Each number is 500 + 40 x the weight over its row's rms, rounded and kept within 0 to 999. Layers, rows and columns count from 0. Numbers have three digits each. The size before them is the row's rms in percent of the matrix's.

# layer 2 MLP gate, 256x96, rms 0.169, rows 9-36, columns 64-95
058:415572529507432502497505431500578457501492570562507476460511478523540529530491546502593520530535
103:525585560466503517470512505452517547517498467429499488613483464487489571537505502493503508534500
108:540449468500480522558422501498493517540510510541482484500518442397528481561459440478432514538447
085:426493582561459542489536451534504559456495477456559533480442478478523465548482523449490531529477
105:505528435479485473461510522458493544484538493531423474538502526492491489551479504516472533572476
095:490455500563562548546483506546507506519510526498531452454488479504458516553483447525540608579525
120:479478525527555488480529611472455464579530515483498462493430497530498540457516399523462485462545
099:583516533461514524474547512547427535507487502605573546472460478547449498488492437429523502485492
100:557500532479478447414528512515436481522448545600518535470529467528531493446532495462530543500480
080:538590494408473509485500496489513520543423553458489553489493538521530462482440512526515449438554
111:471572538534558522529474521529521471541512478468497450424478494569496555555487405444463464607491
107:495481546549461501517519468557578500531556456486449428447481473514473517517497461480483496463467
117:490408516442522449535487518511484523578471481552452558513553459481499511484518497479528508545461
107:479472465471465451499495531418507412523523494437464477530512496532549456501499524493489531510569
111:460524457416455438506468504486548481550388445519433502540504505470475553489415494500629504452441
090:456480510550532412550533464464525524506515467532546514519585454472498452501427478484509493490507
101:493492527499516502484468564511547489495513512493518476514459479547570457527538490541472468550543
110:617538535537506483492569483423463473550519527486570540522509562522464517505534412502503498525528
094:532580506416524468541485518451553448451515463469494502504467437575538468466460414506523418564536
092:471396523449428563491474509523480479531459465529540542525539468510597513466449460510480503470517
094:518506578525536488501506486475512506491467481505533533534559526418581483470536506495457561463476
077:486538521540568490510455431536521514496473471548483509470518510593503539488479578536484474499453
078:527504453382513531489499533533493501495557502485457490500466464559452496529474568445437436433501
095:462433494492555443408463542525458529516446534552481513513483482518493454538561430499498555451485
089:473460512454502504471550534531513535550473436462571517524546555514416520422448468498557460478514
102:456536510471494452537451528459442470502520512486534520551479511513525527468475516496506473485536
090:516444489562558508404612469469502514472526524443506518494489498502497464492442507468583502524462
160:526469461459472504547464549529520447494512487480489478506451452553471448552504571518472449491471
# layer 2 MLP up, 256x96, rms 0.169, rows 9-36, columns 64-95
053:476471530538531471547476500541497528523476454499457581532501506486502515517508456416496541548487
107:544426461541417505551505491483476441485550544497428480558456524452526507465566457444533549445535
109:490485519490494509489508495465486446503568488556493469491474501535506545479461605500466505457579
090:557558476485479469449486484438521540510479472524578471538598548509489501495526465547528474492487
103:497491588504522457522471488495487503533483559474584547465505481522539533482511479456490479507527
110:486534521461435388458508483501487459462505456508495584535520553458507510449515560456471430414451
105:512524486427520396499507433532510526435484456537439508493508515457523557542490461469510535448486
089:433462471449560478567467454498548503481570509439389490549473502461452524491506521560511474520483
091:517545452527454541588520584483523476520524530461434478429478525588510496535467439509491460504506
101:512527459442553522519480454482459547501478502505539610518502530423481494408468514440484535456541
105:481471523468483451487509481522528472444464527467555492562456498546489480510500498448538524466524
091:497505461449538527470465527450469467484450501504517592535506511502522466539523531537524479562521
114:506452507566513587524457519417428556530530509489556523496499506559479485497561521509438556452471
114:485463463461477530495470504473491428528541543484465511437478499532563439539494497483533526457563
127:494512533518428497500529449594475512487544525460522526456523477557503448493538551522417439535521
088:496462538550534448508482487451472506480480457532534535468623461428450472503414481533484475523473
097:521505527480490462472472454504523566454407490451560532493493485496523505471464543480527520519510
096:480564563459504490503470517522582556514458550522449418537464508518516534499546533501475515449438
112:518551500514521488580499511471544416510502473482486533476481465513584507496463417483438481524570
095:494450594465473520479454522529487507505468452562546533529555431516582508473470435516503487444481
100:579510515550515501491548477488545448520452521531478509508537532478474451542462498528475613492478
076:571520478577504556457457482518524508513465481446490487484490486524593490477453538527456458503527
096:494485542556474529532517531469506554555477548525449518449623535451448503484520408509506569510473
090:495555473524587479443479541475478486474480502540577510489522506574538503500545434519454517522579
106:456444443457567515516528518554502534540534493481548482535538560482482540454453474494530473481543
092:483458578492456515471547585527544502532504604531460614534521509565502488495467432434530513446430
088:467436486554496553529529495474482559507525517493468520558511507437408477515427489446537471491503
136:435536514520515529458517451520475536589474491461557473526507577516456550505560535438495533505549
# layer 2 MLP down (transposed), 256x96, rms 0.116, rows 9-35, columns 64-95
055:457547549526453496434491448501495461512476562489478508506507472502554533497469558462605505571538
106:485449503356489497471455458545533482543573532502456453435508531528415516500489541532490530488509
106:462514484572539507484595465531525500483393477523527518520533471451515488507470547436412465523506
092:552539468526485560449519519509532530495502427546546471564573497489468531515533500522481455503478
101:530480456450556517511450604493493495482565468502471484568467473545492454560456447505537518431512
111:443582491433434433478553498511458496470542475514464615544552524479488476545505535455441417468434
113:529477548589508539533489495558464433477511483439549522554525463476457446497448514524552502476495
094:516501513545645425477497560552504564496470563496452469503559518525563491478535438474535558487489
096:513539519447570478610476529526540531461459474444511529500441465478510428581492487523529444461498
095:493481575550410438451459462505533433518550478500538421503511557507473532517543452489514491562435
106:573464492410512507445480501477520510469429500482454509553545474474557510393459542560528532421493
096:530548477506485528515490539487519422517461493506449478492530548606504469486515478471494470582553
110:443457506564513479520629467592530487499514501563499543516501585484530512479419507472562519507560
111:487528572576471465493492546542486517485495455563509483500559559521460567479483552526472500586443
127:514530475471542534534483609438482469527490407503438503558516481452449550541450454501521521466523
093:498500540513513483566539481437530467447524454546520465535573540503547454437409466543446500456586
096:506475487435548509498517529523523431498554496523491544503503449420513453520530496519431494599488
101:437512450516537551487497565500528471547526444445444405489479445562593468493499547517526496448488
106:442440464480448540498493466512560503464517512531510454482543549499391472517496474535458502527544
095:535485455570517555519561454479450433547414578526510484507519458432390535476474557502464463509544
095:444503551555481485511577482459493461523467442552513511570536512491510541480504447502436589491484
075:476535526582511540420462445553505550491482483532559399491503476488510551465451520492487518496486
093:505515445458580532467558462577474488454538467494559477527414492522557496508458561461489453485528
088:518516471538483509537491569551404529541506422457546469491466519491514568546508517482533540470516
102:509494450553438525514514393508470546535481558452423480445491460454510500529562566484442512568466
098:553469460404488544435513511446454483474511471477494456495442526557526441594505464509470485445528
088:423475462580503567442568448417509465401524482467481488501542471564528521442476467442551542552483